config.toml
n_layer = 8
d_model = 576
n_head = 9
n_kv_head = 3
head_dim = 64
d_mlp = 2304
vocab_size = 16384
activation = "quick_gelu"
norm = "rmsnorm"
norm_place = "pre"
norm_eps = 1e-05
positions = "rope"
rope_base = 100000.0
rope_fraction = 1.0
qk_norm = false
attn_scale = 0.125
bias = "qkv"
tie_embeddings = true
parallel_block = true
init = "trunc"
init_std_qkv = 0.0208
init_std_o = 0.0208
init_std_up = 0.0208
init_std_down = 0.0
optimizer = "soap_variant"
lr = 0.00254
beta1 = 0.95
beta2 = 0.99
weight_decay = 0.0
lr_head = 0.00511
grad_clip = 0.5
warmup_steps = 200
schedule = "wsd"
decay_fraction = 0.751
decay_shape = "linear"
final_lr_fraction = 0.05
batch_tokens = 131072
seq_len = 1024
doc_mask = true
train_tokens = 852900000
steps = 6508
dataset = "wikipedia_en"
Each number is 128 + 32 x the weight over its row's rms, rounded and kept within 0 to 255. Layers, rows and columns count from 0. The size above them is the row's rms in percent of the matrix's.

# layer 2 MLP up, 2304x576, rms 0.143, rows 1567-1599, columns 96-191
size [102 101  98 103 101 101 102 109 105 100  95 100  96  97  99 110  99 103 102 101 103 103 101  96  90  94 101 107 102 100  94  99  99]
[[102  57 135 117 137 152 113 116 128  85 130  85 154 170 129 168 144 134 145 138 111 120 133  86 142 161 111  48 150 142 138  95 170  95 124 134 223 136 143 137 116 110 146 133 139  95 142  79 166  74 108 128 132  83 135 115 120 206  84  85 146 127 131  97 134 150 132  88 110 143 145 127 107 113 137 104  94 102 152 135  93  45 135 106  96 138 131 133 176 145 150 157 120 116 146 110]
 [180  56 176 110 132 149 156 150 133 141 126  97 139 109 144 120 177 165 117 157 136  91 127 151 127 138 106  93 147 173  87 189 135 106 117 232 163 124  85  81 134 119 136 126 120 148 152 153 102 110 102 108 157 118 150 160 181 119  80 180 106 156 108  67 143 102 126 136 116 134 117 171 170  68 111 144 160 133 152 133 137 103 114  92 118  79 138 118  81 112 124 171 149 116 110 100]
 [ 98  85 101  90 158 141 159 121 143 146 126 138  91 105 119 141 107 143 150 107 177 192 148 170 107 137 104 122 110 108 112 120 138  65 140 117 100 179 149 129 159 176  68 122 111 115 180 133  98 142 114 156 146 114 122 135 129 107 101 113 167  82  57 160 156 125 123 117 112  76 113  96 146 183 115 138  70 143 145 160 137 130 172 125 155 127  71 111 100 122 107 177  51 148 101 173]
 [157 134 132 116  68 166 108 146 139  93 129 150 115  98 117 144 164 125 145 149 131 101 100 199 124  99 148 177 220 110 129 103 169  91 125 136 112 108 117 143 156 165  88 162 107 144 111  76 149 144 121 153 151 120 140 181 173 117  99 103  89 136 115 154 124  92 108 115 156 141 113  52 141  60 130 134 120 106 119 149 109 124 142 114 142 131 104 167  54 176 162 106 143 133  84 164]
 [117 158 153 171  62 194 178 121 102 168 130 117  87  82 132 158  95 104 186 161 154  69 152 126 135 122 121 139 128  43 126 125  85 124 174 149 153 131 152 123 173  79 117 156 146 136 144  95 172 167  86 131 129  96 137 186 207 126 167 142  78 113 119 146 118 165 107 109  88  32 118 120 154  76  67 116 122 150 112  98 126 122 154 155 129  96 105 123  77  79 133 214  90 156 105 133]
 [147 118  97 116 127 216  78 133 126 147 102 130 161 132 102 106 156 185 101 113 128 128 190 144 107 129 158 134 150 155 117 119  95 162  56 131 179  72 142 213 105 187 122 143 138 100 111 142 138  99 165 162 138 128  92 189 121 140 162 107  78 138  99 157 126  98 170  93 147 113 108 169 121  85 142 148  64  81 149 102  72 121 143 143 101 131 153 142 104  43 210 144 156 112  39 170]
 [146  81 102 106 125 137 166 108  81 135 162 125 154 154 108 125 134 111 117 118 144 107 159 121 110 116 154 135 122 146 152 112 174 113 125 123 153 132 102 160 145 142 138 162 160 179 116 137 143 124 179 158  47 143 129 113 160 129 120 170 114  93  67 158 112 133 161 128 128 108  39 171 197  97 108 128 146 153 141 160 107 157 142  71 178 179 147  75  85 158 136  84 169  83 170 136]
 [ 97 156 139 122 157 133 170 191 174  85 175 128 122  85 141 105 168  84 120 123 163  75 137 126 143 144 149 138 180 164 106 175 105 142 174  95 139 108 136 143 115  86  91 193 184  88 144 143 226 106 133 117 121 139 157 128 153  86 110 158 154 132  66 152 100 143 127 164  94 161 103 139  93  93 135 170 185 116  95 109 140 205 142 100 158 144 121 157 102 170  92 115 155 162 154  85]
 [163  83 140 175 172 114  53 202 165  85  71 128  85 114  89 130 154 121  80 155 108 160 144  89 103 178 148 138 162 116 131 157 133 163 132 137 137 169 143  87 139 132 151 175 121  98 157 169 111 186 156 130 103 136 187 142 128  99 130 135 155 128 157 114 172 152 141 158 138 123 116 134 184  85 120 182 138 166 114 105 140 102  96 141 127 105 115  93  70 165 149 182 157 188 129 162]
 [118 112  92 114  72 129 102 139 127  91 124 139 121 153 154 121 168  88 154 153 112 111  82 129  57 157 126 149 119 129 120 159  72 130  91 120 164 128 108 128 108 137 106 119 184 173 155 194 182 125 155 149 159  88 149  66 148 115 154 119 180 140 131 154  84 121 172  68 147 134  64 125 140 149 104 133 142 104 119 103  80 133  83 220 112 118  60 133 188 165 104 154  91 115 123 153]
 [142 121 150  83  93 132  98 132  90 101  54 139 101 127 134  97 133 135 103 196 173 106  83  93 157 177 175 136 103 123 191 122 166 157 209 117  91  72 105 113 161 146 103 100 131 124 115 131 156 155  95  69 133 139 197 101 127 152 135 154 144 111 106 109 162 138 139  97 143 128 127 111 101 152 151 109 133 126 117  86 127 107 104  89 122 119 125 134 156 155 141 111 123 109 139 108]
 [151  79 128  81 161 123 138 131 153 148  96  86 114 125  89 132 103 113 159 123 130 138 180 106 136 114  91 131 105 144  91 118 159  95 153 121 161 160 186 138  73  44 109 116 129 125  83  58 206 131 135 126 143 144 215 107  97 172  96 124 154 158 135 140 158 170 137  98 204 112 139 154 135 160 107 187 147 148 140 114  71 151 103  85 142 115  92 106 137 170 172 154  83 190 148 113]
 [ 87 101 149 173 135 171 131 114 157 109 101 115 215  97  89 135 136 123 144 174  85 136 128 164 125 149 166 133 132 127  92 126  72 167  78 179 109  43 122 182 138 150 121 138 125 140 153 158 118 105 128 131 162 132 164 139 180 151 133 143 109 123 136 153  80 113 153 155 103 130 153  91 127 122 133  34  76 108 176 116 182  89 168 133 121 142 177 124 128 140 154  77 169 114 144 116]
 [143  82 117 109 127 159 108 121 172 132 135 140 201 125 204 124  95 125 104  56 106  99 138  95  79 138 141 143 103 102 171 115 178 143 105 139 186 100 148 115 136 146 181 161 127 167 210 115 151 138 103  75 124 142 140 142  57 106  63 154 141 165 180 102  91 128 156 102 197 119  94 161  69  75 140 146  87 138  19 165 128 157 123 144 119  92  77  92  94 144 124 116 126 106 150  89]
 [124  99 166 124 107  96 120 180 139  98 129 108 174 136 149 101  94  64 170 125 174  87 203 133 147 189  88 150  56 113 153 189  95  84 183  87 171 107  73 196  90 160 154  86 183  63 123  64 133  93 149 120 155 118 176 163 191 144 115 147 118 124 113  77 156  58 136 112 139 152  68 149 113 145 100 157 148 137 133 165  61 169 122 129 177 145  94  97 105  86 112 131  78 133 148 128]
 [171 149 108 129 154 130 120 126 152 124 120 134 140 202 121 135 189 153 131 137 148  92 157 126 129 105 185 119  69 112 158 157 120 112 128 125 172  97 143  97 130  54  80 151 110 188  82 114 111 103 172 187  91  91 114 135  79 132 162 135 154  57 144 127 123 119  76 169  73 150 124 156 142 113 126 174 204 109 135 147 124  55 119 103 163 152 111 124 167  93 114 156  75 179 114 124]
 [161 169  97 178  90 113 141 110 123 156 150  69 146 137 154 117 117 154 196 129 147 156 179 132 123 113  68 147 137 169 171 129 106 112 121 190 161 129  75 149  91 129 144 148 194 195 187 135  78 130 192 100  82 147  86  70 131 134 120 114 133 164 139 136  97  74 113  82  84 126 131 123 194 137 167 118  81  70 107 217 171 105 124 125 142 145 131 166 115 144 130  59 114 124 136 136]
 [133  51 148 119 129 101 116 137  88 155 124  64 159 155 133 123 151 191 135 142 105  68 106  88 110  79 150 109 124  83 148 163 169 137 126  97 145  92 111 131 121 187 144 170 118 142  85 195  76 137 139 144 133  82 143 141 209  86 107 124 105 132 152  97 119 148 167 147 125 127 159 205 187 144  79  98 121 102  94 100 110 165 145 176 130 150  83 107 156 119  89 155 115 154 115 188]
 [146  78 134 147  78 153 109 117 104 158  70  83  83  94  88 217 143 174 107  99 168 135 132 104  53 110  53 170 108 161 190 169 140 156 103 161 167 161 135 123 122  92 107  80 107 197 148 174 173 148 110  80 154 130 120 127  98 112 108 178 157  87  99 112 121 147 163 203 140  84 160  77 117 108 174 173 194 140 128 144  72 143 174 148 168 140 163 149 157  93 171  92  93 131  66 148]
 [177 109  73 119 178 153 136 114 143  68 165   2 142 135 131  99 149 166 135 148 138 115  99 162 166 123 121 136 173 175 118 177 176 133 128 152  76  96 182 104 111 166 114 141 150  94 120  92 108 152  72 123 146  96  86 106 117 139  70 114 137 104 117 115 133 107 188 125  93 134 119 123 101 134 144 226 111  92 148 204 121 107  54  55 138 103 113 141 154 164  85 174  98 120 148 140]
 [169 141 139 115 167 154 126 101 174 115 122 174  73 127  78 155 116 110 113 101 123  98 151  55 126 113 182 175  90 117 124  99 127 144 138  95  86 161 123 107 132 161  98  84  92 137  95 169 185 114 176  54 117 130  97 115 152 108 101  81 149 189 128  69 118 103 142 120  61  95 169 146 113  95 163 175 101 157 153 112 143 179 101 132 102  83  87 155 118  69 105 139 106 135 153 106]
 [139 186 150 173 152 162 146  64  90 118 141  85  71 139 108 152 120 137  60 164 130 100 187 101 138 162 123 115 176 102 155 158  88 196  72 165  85  94 112 135 114  94 113 175 187 155  38 109 198 141 186 124 127 106 123 144 131  93 129 124 102 128 188 130 152 138 147 161  94 129 109 125 133 112 107 164 143 179  97 144 148 116 160 160 115 153 167 200 106 137  66 150 100 149 188 155]
 [148 111 110 129 141 171  70 119 118 123 144  78 156  95 134 191 173 111 118 114  50 104  57 119 134  57 105  93 109 100 107 127 120 158 177 113 109 169  42 187 145 184 132 164 151 134  61 146  90 112 140 111 142 117 138 122 103  88 127 115 101 126 126 162  55 183 173  98 133 155 103 125  71 129 119 119 182  78 146 138 142 130 160 101 170 191 155 111  94 161  71 163 125 125 121 144]
 [ 33 134 142 120 107 129 189 139 144 116 122 105 102  60 187 156 147  80  84 188 147 102 108 116 172 135 122  70 114 106 172  79 160 133 151 148  81  98 114 172 150 172 124 123 183 108 107 144  84 188  80 121 154 124 169 148 255 121 172 108 114 116 102 167  81 163 140 149 120 133 140 139 173 122 102 121  77 154 191 114 117  75 133 134 164 127  61 106 155 204  90 129 133 102 105 156]
 [ 95 127 140  66 150 128  95 112 176 134 124 125  89  55 142 159 180  86 172  86 159  99 164 127 101 164 152 131 122 104 112 159 125 149 100 101 204 125 170 147 171 157 154 138 118  91 129 133  97 156  92 157 113 124 161 185 167  94 144 112 165 133 138 137 114 119 154  97 191 124 161 160 136 134 128 107  88 154 138 131  81 138 133 106  59 185 140 144 121 117 139 131 100 140 150 140]
 [122  62 117 158 162 165 118 164  98 145 110 133 158 150 181 103 118 125 163  75 151 111 131 124 129 122 114  85 138 190 171 107 101 137 116 184 161 122  70 190  85 132 151 115 145  94 117 143 160 181 123 126 119 109 146 162 188  84 190 152  78 114 100 171 142 113 132 157 114  78 152 141 136 154 101 169 138 132 167  31 103 128 151 125 145  54 127 151  90 142 141 105 130 186 165 122]
 [164 172 109 149 153  93  89 117 189 119 120  82  48  92 138 166 173 140 171  90 113  76 142  98  92 177 133  48 131  95 135 168 127 119 119 172  96 163 143 150 146 150  71 156 150 119  79  94 118 123 110 158 153  95 179 100 150 149 132 164  73 147 119 157 129 151 186 154 116 114 154 129 176 101 134  92 159 126 118  96 117 154 140 158  93 142 107  89 147  90 100 132 156 126 113 123]
 [ 98  43 113 161 136 121 168 150  67 167 166 134 131 195 111  89 123  98 154 139 162  90 127 128 140  96 160 125 117 143 143 129 122 158  95  92  96 116 131 158 150 125 147 167 110 156 100 160 108  99 181 129 101 117 109  49 101 173 146 103 122  90 171 148  98 166 158 178 150 112  98  87 132 127 178 121 115 213 148 112 105  41 137 117 140 153 111 129 149 121  98 134 178 182  80 156]
 [ 68 101 101 133 132 204 119 221 143 127  97  95  93 118  81 179 116  92 101  90  97  81 140 132 100  65 219  98 194 174 109 161 140 101 153 133 110 124  88  99 106 186 180 113 154 138 124 127 151 177 135 126 105 170 113 115 116 190  97 142 160 198 120 159 125 105 125 159 168  92 172 191 149 123 132 168 179 125 122 178  66 148 117 142 174 129 131  95 111 143  60 190 157 155 122  98]
 [150 118 136 135 127 124 156 101  76 133 127 160 151 159 173  89 118 159 185 140 144  82 104 138  55 114 116 143 136 115 101 124  93  78 163 188 126  66 135 142 142 143  88 114 106 132 133 113 141 114 140 152 157 185  82 139 164 125 169 201 102 114 131 130 141 135 156 173 132 125 137 120  64 161 203 185  92  98  87 140 187 113 121 132  90 105 124 135 115  65 156  65 140  92 139 106]
 [137 140  67 134 139 105  97 159 142  86 125 136 173 109  67 116 135 138 140 205 105 101  71 122 148 146 170 177 165 165 175 151 140 166 103 169 168 142  93 164 121 135 120 124 198 174 173 122  73 154 150 109 102 136 171 146 206 135 141 139  94 166 122 110  68 133 132  86 113 122 112 150 136  88 126 127 116 130 137 113 120  98 116 122 128 176 111 115 117 170 106 190 149  80 116 159]
 [132 112 173 159 138 151 175 159 137 213 139 119 135 121  88  83 123 185 116 140 141 145 114 125  87 101 173 131 183  81 122  79 199 137 129 112 143  68  89 143 169 102  46 102 116 107 130  65 118 160 124 109 124 182 154 134 111 144  76 158 156 153  70 131 115 147 121 120  95 129  97 120 104 109 147 126 108 217 127 186 160 128 125 104 144 122 164 162 185  69 114  71 110  94 181 118]
 [147 148 144 107 121 112  81 133 114 110 125 111 153 120 124 140 136 130 133 124 165 108 160  92 108  90  70 117 172 123  88 117 141 128 135 134 124  74 169 172 114 130  97 141 148 110 129 173 121 179 124 131 112 144  95 137 108 127 194 114 201 131 114 155 141 162 156 184 162 120  99  99 135 124 136 171 158 121  75 140 124 123 117 118 129 177  97 180 106 169 154 148 124 104 102 151]]